Each number is 128 + 32 x the weight over its row's rms, rounded and kept within 0 to 255. Layers, rows and columns count from 0. Numbers have three digits each. The size before them is the row's rms in percent of the matrix's.

# q: layer 3 attention query, 96x96, rms 0.117, rows 75-95, columns 0-95
# k: layer 3 attention key, 96x96, rms 0.12, rows 75-95, columns 0-95
# v: layer 3 attention value, 96x96, rms 0.0803, rows 64-95, columns 0-95
# o: layer 3 attention output (transposed), 96x96, rms 0.0756, rows 64-95, columns 0-95
# up: layer 3 MLP up, 384x96, rms 0.154, rows 0-15, columns 0-95
# down: layer 3 MLP down (transposed), 384x96, rms 0.114, rows 0-15, columns 0-95
q75 186:112144158166171128104152112107146104176119154123107160099089109085105138131070123168150164164122099080156078152108174160108105177101180073118151148112103112083097188112133081104134101094184152108130122130145066114149182143143131149147134086060117168158177183089157129108166168086092151084
k75 058:172091094110076117188074154166158164121130158183148098109127160141160104124168199158099098112142215111131137114156135129113150147143129163148106095171153152155190109141110141148100154172100129183157122090136166106108105114112118056138102195130144080114042126130093120110086158108149108116
q76 088:121111105061117154156145121153082150118102057093145143127103131108103186158140202112168124142169097071134139158101135173067098151101148130142045143112161121127124184189101153137163171159096142091105141115102075124149125167121123156140085161156089156081113156135085145191159104155132172121
k76 087:152097148079166158161102120104084091125091115110129064071176132079166154167140181083185126134140132104125111111159097175125149161139138106167057104087105079142161162158151152167074147152149123187120114100116100089117149141101131199133134127154119145179150173112093076171134140107102180099
q77 080:108135138140156102163179144096136088158166114110156152130170130099145135128136100126137104151137094092086114131089108128062082119166123064102136115049162123172155105147121168129126160099175133134086108084133133076209139163152139127079146118173097163073158196139072069173111116102135093168
k77 077:097095197139163130149143177088057145088156136105111085076111175159127105132134168155138124140172169150140104155101085119137101140103120127128081134109101089186089148076123135167139097083136124169045106137156120086138191168104099147185123145162068131145194108083169131110113146094131125121
q78 098:187104194165100093159112166133144115103095140102147145140141152147111129131143073139197143104130108120129144204121096172052153141159112075168163080148099110091131164167127144082168139130105076073123168135116155139154148120096119182079082141110124133132110119149129118148093143069119049076
k78 088:150109181107141119105070108147118140082120166129101122178187225059139153121086183176182092127123113113152172141151178105128116147123114166154172086130114107164125165084172164096117165142094111121095112118128112062101110123067093118110071121098124141092149106138066152115162142112144091129
q79 084:092120142093114092183150128155158188122104131128132070145168139137135148120112177167187095139115101122089096123049184116115124113136090154132157112094142127138068089103182123136156100202153139105137153110146161221106164178089075158108179134139132127082174139111113193143130098113135113134
k79 079:191088174144149105156189163118142086163138137137136108096167150097129136148158103158145096101126047161130085145059168127128100120113124111135180091084075061134092104105107134103147112186157090139096152115068120157143214142114111195102132052118126090130154136115127092123149138141122134140
q80 091:181111067136147145097109136133126136154141164115135084086101106107170152100144140108056137171102089098139144114126175108173154091109067132082071148150147202131149154062160154145119131176213178123144091159098143185093158160131128124150115123140095103180183121104132156107129071126100132123
k80 089:135125080156184170124174184113130113140121069133163109117076096122145151079178072090069080145129133111093131164107145144149148102166105079115090122134206133145157139158171134147123098179155129083152155165101158149121164117107146112160069121147134103140153058080115146078124060091144151135
q81 078:169197139115125158114171148106132110160114113137132155099153193119102103138091135075103153142138176143159120133073075093122116169118136186140117155097086135108139086167119154123127122053118081188116161143136130103148061092153171102179088082092174173168116182088177132137125138159121140074
k81 076:157185067188172061148102087139128138119159173141101154137129103148087118126121131097121129144134170090166131111132133109089125142128139197107091153081068166121095072152069126178139108118089186159126093132152144108159074078124129141173119199085085147150123132101156140162118149170084086138
q82 095:099097135097168186118133206096124155115131082148104131104117142124021084107083120116139094138152093104089153147173118119134085134184138149054139140154084175133134152103124114112083070114120081186132073159094115156141093166158105091137138119139167143142148094070130130086093111132080128138
k82 080:106096168153142140112089168135151165106129127154160174126151180173100170116120119114067132154197120079112114101132153126100109137188108109157124104118088166171056110140171118169094152123111092149066089120063114143164129168114120133116129154167148145100089104128104179047084186184125142118
q83 086:115152137127107166093046168103075096132170125144159162143161061081126076172154088175077141112094175139108166129166101172165127115124160123139150091143165123147149133157082154145046076167080122157137118189085116112145091102184102183116110128146162144152146132142125154112158159128117118097
k83 084:036145135071107203142092116165136140126097090128137127171107104134015122178124144145100157102115122114101136076130104102177146085133115142148113182153114140144148127139135130156054140062123128135101142139107119140137123122135103070125127156162151172129150133178103152119137105163148033164
q84 081:164159118134095134092170089131150062186155123140106161118129161141157103114169115169122080145094136110144132074067124150086139123118108109167147143075143087129128107105178176171107178109133167136161132069122107118167167085053187092128146128129065115189126128183118081146141163104134140182
k84 074:151125129156129087099132124119069101124176163111091153086076117179191076077120154157088104122113136184197086156116105161139161114088084127122123143158165106132160162158115098169167112154130154141117158165144157146123140110091146150092126142106042117176145071199160088153141093157105103158
q85 082:127130153092149121182137128139161129122112105135108107142093110138118121078097141090118102075089095171123116114213187148120138096209096154188138142085171147172114162134087101134139082082206202066107114129095125095121160079095130168073142114134157130123163082113113117151148124125162095120
k85 081:106097172106129149158145110115113134073085063131119125110127130148117110055036099184107127066127163180063119139132109154149107127198132097203165135139153162150124157159117126150151121142173125059128117133094081167190141094147113162115156120122158120127150105100128078133127104077179135128
q86 080:151114122100146103128125127185071182136078168103120154118085122119130134157171170124167134122076109092151152145144108142154101127152126114100112114143110124169171155192166151098107160133035119133140103125165081164172058103099170130103121212153121149157120111140121226117160104161114168134
k86 079:143059136187107146093127109158062088113115099046133092133150131164082163126151151094121087121120107121121150120160110162106119153176133105124084032102119124136184146170169124134138173127138107171197149063104168160094122113103158130092160155170113131158140136090142126133191128172113104105
q87 071:117160087123138116145138110107206166149165135161128067065147132089195129095120134099132119130108099131112091107095191168089133141136068170183086101164082199099126079169099113135122097132133117135158163107147090143113115197104127151116184128079135073082135121097144105161106103163135126086
k87 072:166163096165121098170149170093185128221129123118083121109124118104173124055110152174175094167076113132114105148088148152103122091092163143149154175144071117064134141122115138119189119146141137114123124109117140124195155147080143165152214154125116135140091138076126092130158127093107163157
q88 089:167127136152195129184164106123127044166158136094118106148117087162149057087144131132112172131152136107110123126162145118140136144090136178155128084113107092100136121104108120160142114107152131170187152171123144088095133080185141077175070127121171115091073094158123061151185192124117120104
k88 085:101143121116117161136158069135167111142147131143084150138095122159076075080143124123138166133160135094092070160136131168178134121106097165083193139125166137092124156168151180129081086106101140101161174156153170073112080157175074100163187129115147129133069150130156133172062163141103138092
q89 089:180132166114148150161132085122152097131155131207111149098120067146158117158143127122128132093123143129113119099113109146101142101132176148131149141045143151110090070137087142147086108096204159131126194068056152090171108121174171126088156137148129145095093153117142095199151192114141102149
k89 081:131131150112121159134167102169092149109158057105115135154138099168083076106116129190144143143201170087163140145128083136138146108085190150150153184060135112124096122148065129124114075135182175124104145131147116158119142137096122166199205100087130134148100103105143075168102137130146086128
q90 081:201118142146085123168073092194088076127114137120109084184156108164130134096168116177171164105065121130135097121145120121130177138090131091175156069099122083105157119188116128153122146082138143088153165148120157126098161132140110151114116134100095139104105151159100112100199169120158046100
k90 077:193131133050108110107142119129092112219152079149103131173096165111102127105159133223153117113070150108096136104145136139189153131108123136112194099119140108149158158162133141138096123096115133101162137162138135098054119089151077126093104084058109137129130144114111145169125107188164108103
q91 082:081162083134102179157174145105194164112149157141147102110140164088203105118109107156152086173159155139092114131125117127113139126150172195081146115165152120089084120097117124109167102139155159203128116116097147082132183195091127082137093102133140141093116093110162074119130110111141146046
k91 084:065156099120094169140149141111223102091161172147076165064141146069083172066141154140119159159139102103123124122096120140119085155147116143099120161148162132129139147086075095072125125128125149122111122113205123122182161209109126154156122169076140102105128149153163098101135147102140156090
q92 099:082124116137136103117119163092166114108097138105133174120080137081114080127123072120083156138209168180131169196097088124190135177117138134122100119202086136116144166130136124098173140132088109185156126150163160133107152175195163095119086103094146109152114071164151130105119176096121119098
k92 091:070187075150133086115133137082176119146128174125086195153124161086136127145120090106178103150154109120139163134122139149160101166121127140082132140181134142119101109095151128078157165067119138136168105136176136100136078142131124076143116164154179140130084108203172134060140169091075188134
q93 084:083209136120100083134199089115119125143099093116157178190128132152064148102089150134122142118173172171172093136126149096218127120126110153115121155145147061139135099194120128096113137106134168062123111166152136055130168162126129113151170125153159088141152130138162120127094111149153180119
k93 080:145132138146100081169090114124132133133077148082158141108112108127112111190069042120156122100136146176172119139124112063159128129090126123177105180158131129106101082167091107156163144110148183102184116161134132079129117132223138153157097119168094109143077152185128151164153125124168177105
q94 090:072150097146125092151165121224154093172181155101130063143170129174161153126131187093160129130107122130102119095105111055094120145117141182105157128140142127148120055122151117155186186114126143121112093098114123108133123140075152117187150105120085147102123169089144114134172090197113152160
k94 085:169106124119095126092149150123137109173163129151090087111149100188152097083179116110057132102077117126145147141089111108101148146126173117070104139067094134140146115150105122062164114142061144133169141151113150086119178140209131164200201137115075112152131137060145118152101135134111111118
q95 091:175060137083123170133143089120128175092069082116124099204130159158116136153108195132141101151170116104135117122134178160106088069089103131086113129127186187129134188109165119158086081090108131106165064148112070127098097104103095086116137127123117179106160154078140111118110096127129140110
k95 090:192079127131132172175095119119141148104118103108129082151113140162148188204108177048111130141156150169149102129166141118103148104170080099179114081090155152153130155169146103149057113167143091159068122146129094130127086130113151153082059096085173135098147139116135097143092158101140111106
v64 091:172055128080136137158186162156121175164106139157146151161116078144149157121114088125151103136167125155214138120125096130106134144177112128082125144157148106128131152210139144165147157104164162076092184116133109083158128080127101141108164070137135134136105121160186048136112134170129179089
o64 077:131102138165146153162155123113168135082135102104172055046144140104096176125164184185142144118077143115150095172121090091160090170040134104130101105160118088131104098143105127095175086150144109170145144112086152117103170151131135144126063121164082121090118103157107163166134103164182124125
v65 121:114119128116094056136110066074087103128094128157131122076122191135084110110130172157144099140126154099147167150104097122104107162117103126145131078133112129122161136179184142102135180139164147155196149130107184105082127148202150096160219125090089160082133168116094111152114161158120092099
o65 122:130152134097141113103040123168152144111140111166146124119153139113194134177154120081086113190160123099132063084101153115073141101174128163099155128117150186122165117150047145175119073150121117145126132091177112160144059141159063128145176090082139084132136108153113141151121111138166153104
v66 095:118102154067123166091132112170083113111148179143129142150204099118128119106181075133127098134165104138158097092145065150121101105116086157043124181145151137187174121103133172079167123148150141146142178057160188135132077119125141143108163089113105147121160146151101163119141102140155064136
o66 105:106112089132119169149090200136175101101143154113094142137107134118090177085164109094109122076145114101190146106197148087195153089138094118145146047120140145204126151170119116131155102116131179096144082126156151087091134104074101161128124150176152127042137126145164123106140140128126091133
v67 116:134077113229133141184100161092073148140087091158151076185139170145114091148105116145178131128151122150119202123109116161134189143148105083119123137165115072145137172190120115114079166087099098121067138073107139100125103152095104138114152108128076137129163149169119144117162106163161126135
o67 129:121128162068145133115164099116198073190088119095144091105138174143179135075133120120113060125104169175112082108072131094130135061128160126119154153101109078138118110149055164096120099087179162091129207166141163125118127122171176130135130164138147102150133103146138120157131087148090116153
v68 081:102129148098136122119106082152150113084157145153130135176158174170179131141093130160112106128103121123133128072128129100150182144090134121126124119152116131145076073095125051121103111126057091134204112081104150121098098133122149100215155038103072093150177125144120173092141142070126119144
o68 086:108138068067095074134164145100136103147150130110137170137141105119123106107169093087100103137091111116082113114108171132092160155174081182181117136081141137148203184100065186178088163113151121125076165154119152117121123113145143105091160147078141109177134181107112117166193115160102137138
v69 097:133188118043131087130080099154144126102173166110049195124095157125107124134138146106119137106138148119168132126191150092157098082082152146075087115138162103109166139073092199114155119122137138107165149174163157135108100144134190155148162138134149146108154193089101157164115132126100112077
o69 103:090115097153091151118075157163093150084141129156069214157132089115103147154128128125150137108154115085145173082181155120166143149171081161119128024140123190154156106117144117183117146177104137126148066087135119157093138114066057131148151126110154103103163123131173134140114156137143104122
v70 100:137124173079112092100125119130163092113118160071169136100167111105092074100108129166109128099139142140115071151098120087135125159119150175139166191096125161097102148144144131118088186096114124150132139085083111172027157108174166101179181085104110096090139077134111152131065092117142160102
o70 093:111182108134066099128110136125115165168177162121110131119133098113139200157103131096111110141126146123088161173138164078142101139118119098080121088079132132119135160127181094172089145155135106141105106161163108109141037170193068096132113112210155133138107180191084133111143105128141126071
v71 101:119105079155073152166157079137140125158058136104148144156076112132099109145183190122114141092127103091137116140102097168167163144143093128148099135147110117148117118099104146100126116084027175183108147041117143119126123150180125139182134085169178146127114067126154158095160184140139133116
o71 104:225140163095166125147129069132103153179113119128121085096157163146139182092158098167106091157136192171090106126095099100066105105089155113166194162120131100151138123154160153129189110123166129095092124135136109085124178085105156094083124131104058160129113108133081167155131114136132090125
v72 096:113112127159084039129124126158121155092074171095154072085199095145116112125140096133168154130130130113173162042189063121088172140134122140147107118128095112135117167136102173083189152150175105129120142168080138134134146127146192189098116110123103144097112117165123162149094133087121096116
o72 102:145111137122174181190111124099103176143136086102125127180136141108124114149184138104133123165160135115153107168167166140169089055133120124078203032136103123119134071160164117120105080135091132129128138142158122115163079146122073124133144152136200075132097120151153117097173111124066131082
v73 109:122118132137131149122108140115117121173134069121133116125147085122162102136127098126121138124100132110128035137106125149144130100198128155066159109124188101197111111146121132154079087136115147199111161085089115158166192156138094128090106116176202145185085081171200165108165102124130095130
o73 112:204136105147155130151203108115123141128078152136130056122154170108063135083128151167130096130158156155125148165148107114156123178062171079185106183158130114124130123146163088091174109139148123115117104129157103095090146141123181092082110131147104186130100095156086126121033128097121131137
v74 105:085168142049137117136132121084065154103138132100079155159163130175088122126141112180123158118156171140141150071151109099119118160152168152117155148086096117117138102158141167129200080127122105137148131167131142127104108183097152166123178173070109112111147152079142086170079053073161143090
o74 113:068152088111086106127057132145163183067132133145154221121128085102145115126101134091139168109146141105170115119187142143166185138157099126107120052126113172105157094164086094123081126180123142144128088104168146150168100100115070139129149145174170087130149102151133165082140159112139165115
v75 115:138127165138167115141114183199141159123181128083112086142140119159115148124168160112122139139058113192126092139106108090115124075105129121111186152097078077172121081100103150132215110120061095133058165153117130080160140135062101136122117128130105099150143107098101065139152140148144162113
o75 126:088110071146160158119131091111175195093153133085164160093116071137072094101132099128080113118114131133199182118214108151195159127097089110096132130113092111152099139103217122115168152125145119168106111140142116163115125068098148121122120149186108127140098145117171144128167152088095131158
v76 102:146186126102122171131146125089222105147154167154123200139131213099147132119098108069123106115135163116071110124163066175166120146104100110103162110104164168088102099113090115138135128105089107079100136141124081113093134094180144071166159157118160152097094151095119127120117187141145098098
o76 094:134119143096110111074079123168104125124147118173083114118132069184148143135123143144140155159067124155117141094089137113048081159135103147162093134122151173119183142146179141141078171181093118123180121131092122160172127161113080143170182106100059180124097144090116100137109150143190181112
v77 102:094140192022098080138151103135138146130116138124055125114092154169102150075151093137119156143144182225155148128142146095149120153094172123119128110093121110100153097153080151160155135150184145140179126125168124147126179132103163121108126125110119112107099133062116072153123164062124085132
o77 112:100124071128094119111044146155087186074165125147159194139129097088131145166124137133127194120110118087142142133158112172118167187154092176103101069115119207111170145126136116165107119176062105150126070129157122167130115112108107145124133127111155107119123093134140176128107127126146214093
v78 087:096162172130121060172107156089120134116125151149183110177138130162171137167154074114097110118068122172149152094108119109130168186140055124137099109110063146067117162204129137103133132170114149130133197084094121085125158111128139154108139086095081122126098131110113100121090170184150086118
o78 088:139115113069161131107174124071148135133078139103136133119152078183130138134133147129067102153087143116143124151112109174145115146123151105138202121118094074105140067152150167151104149123094115121096193170134115159190063137147118107126137141191169095104124117139102073214185134110123159064
v79 104:078122111127148154127084190098133100100142126125134094133164124089112120151132166157154131109104132069098146142127123208141184094158094103136119136172126070130093089092133120114004131120125132177117138100156121200168097089199145122153111122138156149169129109160094151142121107070102165094
o79 111:137165148133116127131184104139131070153099121098096133155186183115130091126120105122178071121201166146081143113101176071124078105145122151174172123162088081116112129152119150141153160076160161064125166197081127098091169152125103087138108163120160128137115121146107120140072114094085095177
v80 113:171096176157153197111137138109124147108070123165152135137153143171123121152132093157147112127124105119205121148104197141174142126175107067112129136154120117158092090136177043113144124131131104103134197089101119147149133175112203110150114006125142128115159125142150157130131092130112125130
o80 121:127102038101141096181200153090111099110175126143136104129178140142147116104151121124119118114087116103045099114118154120096174148098114179170110153147143103133172123124044109138101161108164097170088147173127158145088155130145127112092103143082138140183140181140083154197171086136113135123
v81 092:140039134127148126192147148106141191126080177103182107140092111103142106110084179150102120174170116162110166188140163139145137101143133093121119154131182072121165173162145100161139165106147160065047167128160111136117152125100123134093095070159124115123162115147140076143118146087101106093
o81 089:122131133142085106146126119145123051180065107122131065120156176124202143150124144149155116111093166163079126155100112116117082121096177126086067145143140120146082103118083113120129116119135080144141166168101157161093166153157179093150084138152146132160132115168127164119070032176143101155
v82 109:139116136106091049152130143129139156136125191066146164112093155112182150104155163085131132120170128116155168100118111072115124162110160198116112093128115128051147108138085131096197089132179129171115086145122142062135166096089171157115174130097112146112083152134128098159112159094158149066
o82 112:136123107133118151146089155129135203055131072157118191131145027113107124196139133145116133166090138123158144192130130190123110125146151122087139050134130175134187109120164137149098099154113103145175132103136091149187123152116078088145136098108116105128119091116146110080174164139142134077
v83 097:169106099154136160082148138079166135144138104205080095150117138163122103108133083113110120169166074154142192062115110131124115162104119130150108174103149152091173099095173064101081140119088142144158154031137139111143153188141150077149148129106092124177100075115138117134133130182132119156
o83 096:130154137107141111121149109098148091170138165106153095133089163132144175099151142140054099101053113153082085105104095138079158123167144098183158158118138090141141152111060160135147115059138120108125136196116133109173121147124135156125149136085076219136149178149048160116112131166119156103
v84 101:178125105133168140080123170136160074144125136120139115113095105146110135132138110111158095067134135102147034097121151088134066092130160177128195185144139133130088110051175124157106066100110156135129112145142112115158112051126141115180141137116145097128154180131127174103170133170150199158
o84 105:177104109193116154139187127111101155048210151136124163106093081109080143101117126139117115113114085115128216144157144114152190159112079112125088155109133096161131179092172104134130159110178152160111114097119114118094144132133112111110099097141074163136140202104124096133156159091114068121
v85 095:106097163085088099139119152124097121104165170106117096107114093172180096132089119146136147148148157222120118124218101143150132127145182161166181128122139102106102152146102191123167093144197116177132131198129085157094143165074137139148111126143184090086106129075148153126140098111121109102
o85 099:139126111147069151164069151117069212109136111136123150173138098099125104127127138125148155122168157108134168179150161122160152136132096101130064075118133183113140124146180079125064147158042115112129097104173114165143140149138141140089130143181138109130126108171181172069078115093110141069
v86 106:133116148063132133120123123148167133158106124099088101084081135123138145099166184120128127096116107174116089142116139107101100137078160138091139089082126101117160126130116197134163024172151132119126189165154081110167154177067149193091086152150172094090114133080124148114090142077132142094
o86 118:110110095154122143116095121134036228065104119168130180143120082126102109169144128136134205132132129112186157135184112164129161161137118134092077107173115195126134082120169064133138143143095079179143067107150123162127121109110113108094115131163139140124103090131185143126118170119138140117
v87 089:109097124145149115178164150156111130148079123153185083158108079167106112194119214140192136133094178149139098182121101111102112117160093105116145088178127100096145087182152110148131201097157119120118089078135100077130170057136108120125117119142141118155145117160168120153116084087125152077
o87 088:173121152141156146174145074119183139128184114088183069091214151110133115147135134139087096139160171161131099145125113136114112106038195139118103170125137095103107127119109156132129062133149115154115162154109106142108086150187156124075088081140096100172080136130120136100140051121128117146
v88 088:132121133104097128144078130095181100105114173113069111112099178133139155129048135134118134107158160185116177149176112167147107094142128093080076135149138124133089170161144144133189076125152140082128201195181109169066149146076122186147104146135091105087146143124150116121130096097134093098
o88 098:097108133139088134120054183156071128085085136158074171176137075149194104155139125100203170091090100109135160134152146104137145140148127143109092050166113150109152102115134078133074146134090111098148135139147130180104122136102126113147143157167216118142152121133186159133112143112158076115
v89 112:138127156159189147133114124099106178116186120130147126191103169132142107092059120119099153149126131177177123115113209120153161133150120122147141183138148108081129085137135065141116103147146137207134103135133113169167113159120172064185146064069110106135158108065133107128104078096098109132
o89 126:100147054090079055134165157118134039142161145139134162128148126107149104107084114115105106121093153110076115091117121154135168168135125127158122160095119108153178162110076171128074176087160133143094124163117147171127189149155145096146127136074108154186159169162060170134109094117113165135
v90 085:094141109074144117097111120126140145164075130091116092114180121099099145071100124165158071132144160158129111208148122158133134120161093126116180128147102129058157181086156115140118194155135151104146169086077084134118172144155116084084101110193127102156174092151169104121171090095094082130
o90 080:154101145116148115148133095115119097152164136127148086148127207093163117160121119121110152172124103100095135143164092099127085092119124145133055168156156174148088132116139115140086107118132086077085111173174114134118078180147076117139081103176206209110104165125095163123106088157184083153
v91 088:088084120093123179120098091106091103075117111094123140121172162117088125130086118117126139135106190109177134130174107105148101091162141140167097114145138135080125118161110148128087051095086149172102148156171112146090134141217111072131086105167140173104107101112085088109106224099133130107
o91 082:167177132094116120115061125165086094152087140117131115128132152122191080095106133122209123167170176124145144114118145087145158130143120133101180121106106160146129160152134102155171134200107139086183071091088122133086201122118078126141182120113136116126104104103108143068078072124179107098
v92 113:070112137120123118168124165161098123101054128126176102136112087164203112116166164126093119103131160142138149085156105124191084149149156147181110103160072043093143148151083138139174046164114133147120161093133182137135162113099117174112115094109188161118099134158121161130178126121105121123
o92 109:211105135115116185160128139051105216076129105139098181149095105140142121118177121143143135127159180094123176206099148145135166137144138118102159101159140162140117090149169146124123126097093126123104110082118093119108166114094168101077114126157185100122108054141144157095144102123117101066
v93 102:144100134130168085131126070145200089133084148153104132108082155122098149105140137127133129149133105115145146113131146139101094152091145181104099121137113108163173117143143133146195156056136083121167170088128215102083132160069164080160175060153164163105170147177124104132174123175164119153
o93 102:122113061121127158109087134134145223086193126138108140147115146148108190109177132160082103145107075091127101118133144140123191126141087177072133092133162154149132131098079130109159100124151094167141089103182102128089098127105139126120155134048120114132131149095155165184174136173186097102
v94 103:096081091212116072167140147123116120124073145169142119071121162140126103205175157126156113143102120113058185131140091144148177124105134130180142128200102112115137086100131060155101167102117152200150067128103134128151127150141090121161123072142101154124131138133088124126166110097151109163
o94 113:194147158099128136152136096135150125155168079077159114140139163129187094101124107135101040177153143173074128141051144117081096074160167170140132167108142077079141147129110197129119113097155139079109215130131136116153111126126161118125136141092090120183112121094126121164133102130074117127
v95 096:126122128132147091142146099119104080174141076120111145060084098108076162120194072119113148124114133063156108096045126115161144122125193140086178129119104154144102111122140116158125127151076134095103153068084101092184106126137117074160110208152138110138086124141197140113109177117144129146
o95 102:202126145163168107131166089139121178098118125129179101106123158157071120127140140178114124139082097128094130155117121124083107205093153143139121201124108121096132100141137090111203130171176117203123129095124139109124133080125149099109132089101090154117116123078063098157125188112115202162
up0 102:075164157180118116101178155118155112140105147101065143135189099089114109173129089126142134157148148122167115092065128168118056163119140169130163153178090095080096158144106096120144112154132179097156162139140132084152120099115135155091169149054124125185106081120099043141098125104139150108
down0 102:170146138157128147177172096165095133094123055110188078121103121180123091127146087153139128061102130138143146093082155116112135136123133132108112104083203128121172117111105111117096116166227094145113112108123176129159113100066122103141193143171153112132073184130152146188089139116112146135
up1 098:083149133146109123134155108139111062135083123156153168150127087088072104137139075123144137157117100114163152115136106118085161157101098106144133140106132117080189161124126152119134121059102144161077164162142124184131159129139099131192240128087152156156089193106137105122098217131116134117
down1 083:141135125100150150111151148085117128088127060133171123109110153091178173148034133191139114163164116174130126136097123071062087164077114160118166123118093201122134078128144172182061115171080137108101146122128111134108082093165139125203116138134130109142132139142134166138160093133110159116
up2 099:083114158102129147112214123149096136130186135133093128127132160134171138165131168159176136156148141153131153144097128154107061137138226135055209107140146129166136124141098133127171086118131109075109082100126110084141111100134051096087142147099108162191123148161141092095120110109106118168
down2 100:143120110162082131082099160156119129141114102152121131153138155151138127081112137098097097140118129156096114147076126062120137140109098171045176162138127133136181150149065255118135110138134141093146142138142148150102132142137108126211139119093120102165133138108151054101161108159135075111
up3 097:087167172096134132166100124149161077149109164139132107123087129082117121173169113118200147147104070099181169111151123142146076190092180149165099132141144089083123099093111105107120173154143118124130146126208095126132137161064080138164126148088159167125174126128080052136151171142112132149
down3 087:080119121208141098144113101118098122156122078111147136118089132151066044111164086153154191123132103166175138124100165123145127095099129156174129145168134199117118092124139132166078211146119142102150094111154134084102153098130104124136181112121148169189105093102098157085119125176082159117
up4 091:117092186177125141134153116102140089097093128074069158145100119125173179140096098130149146115139053138077103173164162112159099145123178172142126142148066165059087108149146123141174092100137163099132078130130103105149126137112075088094123114124146129220108113143158131101081148181128170107
down4 089:150154161174084112118113178146132131122162082137132132112131109103140117191127175089103087131153100150104115121161083111139117104127112104158128152131198060092181162100089146173143180138158103102125152134146133129114027084190101153159124150103152101054107125162084142093163137107177103179
up5 087:131150136131127127124183184084180155125150170125123119092151112093176107161131054193100165115157151137166133137078084115057086156127163159129112158155176158202164102111100135113125103107170058111164113136134139096123127140191130143114114153077131113124108139150158109085142123042147100090
down5 083:081153060106144125167068170123084091166121093120137166116107111178094142130111183125130138175107098071093098111171170086218177114130127090135116109132097123101096116121176092152098155125114153123064108161135126125163155127046103106165174118119112155142120170139118150118109157196132154162
up6 097:131102116091169123108087096107151122094177106116104179171100182159135092088019166157112122162169159104177107180108186141109075149119157088105104121164135118102174136154126162121146043138161136165099084121148123161155154140135166117129144113068136134110136132097143128077146185135092137104
down6 086:156162126148121133188090140166085157103132155123137107114095222117208135065126097100080197120138103063159127071120107192124123156157097091139151137146083153137109122125139105193167178122092157150115095118099132112130118137149068095170110155196140117106148137136110135071117143109106128117
up7 098:174133123120119120082137154137112118129137105133138115155117120154112121126162081154151143184100086103157074142174086093074115198106110132122153102142164064102125162115066092145195146171155163129144102170136102184133111105107090134137182136125140200211147129128083125107196123091102070144
down7 090:164162138109148165126121036081138106145110168189139117140201100134162070158150142098169182083148144120129082131138111090103180144155137095132155190084087110140112137138137102065172146071131170155144123088088115134152139110131079077093149193134100154143131106146096153076125099109132112115
up8 104:128190137132147188083137136103210126142147183136111133124151102082131046127096166178158100136094138104100123119153111144115094122119143101090162151142190096107186167127067111096141136162131130110164118070164129098130121153167077116137141144130115129149083096128195103126157114080144110037
down8 104:152167187144052131115139124197135132049115160100118101118082178130121130177107120082080132088193142166112132118202120148125107147111117172157122135147172115148117133066090074119107164142123147123149101105117150144118098073177103138140122197142117155168059162153136098124092142108122156091
up9 087:167120212170160144115169152142120144123140100130128160114084096112153105151132132132138156159109130053127089113123083110097125120140167166114122192106056039101124201145110170104112141069154100071170122169115153106115123055185139172114140098114126119139141170110145109129094171098141139105
down9 080:044087112165078125158129165164116161134109130117090153199157163085095149062104133114113115106171130189140118085131173170165133187157118145095096130125184122173141107125140035096109114122078144178134104097158091112178139140139134106178085118087133177105142130114134143110132168123103107122
up10 108:098143117130138134130098151084059105163151141134129106062085140154096092185100115135133195200113112106162129134153118129127146158083116123150118138121106119207107153162108121106120151055131065069176130137155074161130147139139097164119134119096207148189110152104125076114103188092140138145
down10 107:147122096110163069069096158040196124120173100153163137123089083093081111134109075167094188171132097084159157159109117125162120133123133135171128182111118167144102142166153103156104115115116072143141121136104104131150082095132163121152158138160178132164179123177138135064086081132134095125
up11 116:111134154129092130097139165107121047160153127149113155101083134124078108158136169153157209138090116095146132088118153109116095148132118114136150164149105108120103117116044107093107142140133082098191139150109068149185202105123124190091148195114107135137195116129075093112126118126110182164
down11 157:110125143126075107160146173133142074111091172135104124145072111120079129214147102134135127134082081113180155153146118142100180137139132142161133161159105102154109189090178049103148171108119123129136225111091121148154136087193137104142119100135178094101103148131095139085068120150103122117
up12 094:148150159131089090145095133082139068196125181127119116165108089081145119114118170172092096146136158148152117157103139160082116154098182098118132110135143069120117160169128081082112164101154168140100180124174094136138144100165098162144121142138137159099177136027120096138111099077138201097
down12 101:144158139161136155087113153159142132099132103144109104122154091144159160066119118066193107140089137144159108114152213100170108142140069098127144083135133153144147122096098107109140120184067118109075108128172152207122110174079143104148143175124180088158122072162160150060111092130119144097
up13 097:101170151119149118097127098078157157188134178146108141128136064135087135112082153215143128121139110116137089120083153124123140098092122083115137165187138165196137145117094084120190193113156127053142118124156122054143144136095154124148130078115124121093177082096109078137138142156077142106
down13 098:153071125115099162077146093131081111103109115151161124136091107118154080152087141102118080138141159119068137122167125102194151113130143168134123135127142116122118078120099163210153088132126159188137141201136177160130146044139117128136086130052112167199140119087096179149144116135161157116
up14 096:166148155177126149150092091116098169145112108111107111136104103060083088123091131129148144195061105111157082169103148145102114150076171143145147190148134062128144102168113094096136112168076161165146093130148138149120159089083097154118127106105154211178129103122159108150211149131103128135
down14 092:157137165113111117102183175135119143139068158106197131172173168162158156079087096077084131117129120139083072145119127090129139102161138159175151146130083162149109109147160142171138118133158115159096140107146080042084078112101176137107170124134141101093078117139152090150116126108168076192
up15 103:100143141163139128134172114159134090149154113059135113139077156086048092189132133189142190140120068077166147102115145129104103134123081139127103212162064133123126181147105125131091132137120082124210076082162106119159129126152102118163118106132126156147113148120100123117157161078142175132
down15 106:104113144113142154123133157122155133175165132142088102136115158127090179133156069099108155125099057068105086159121094134130153184092159164156158182139116124157077121143158068137125189108124088130098093139175098051088107162165125179104098175137120190127150174126132098073097109126152166155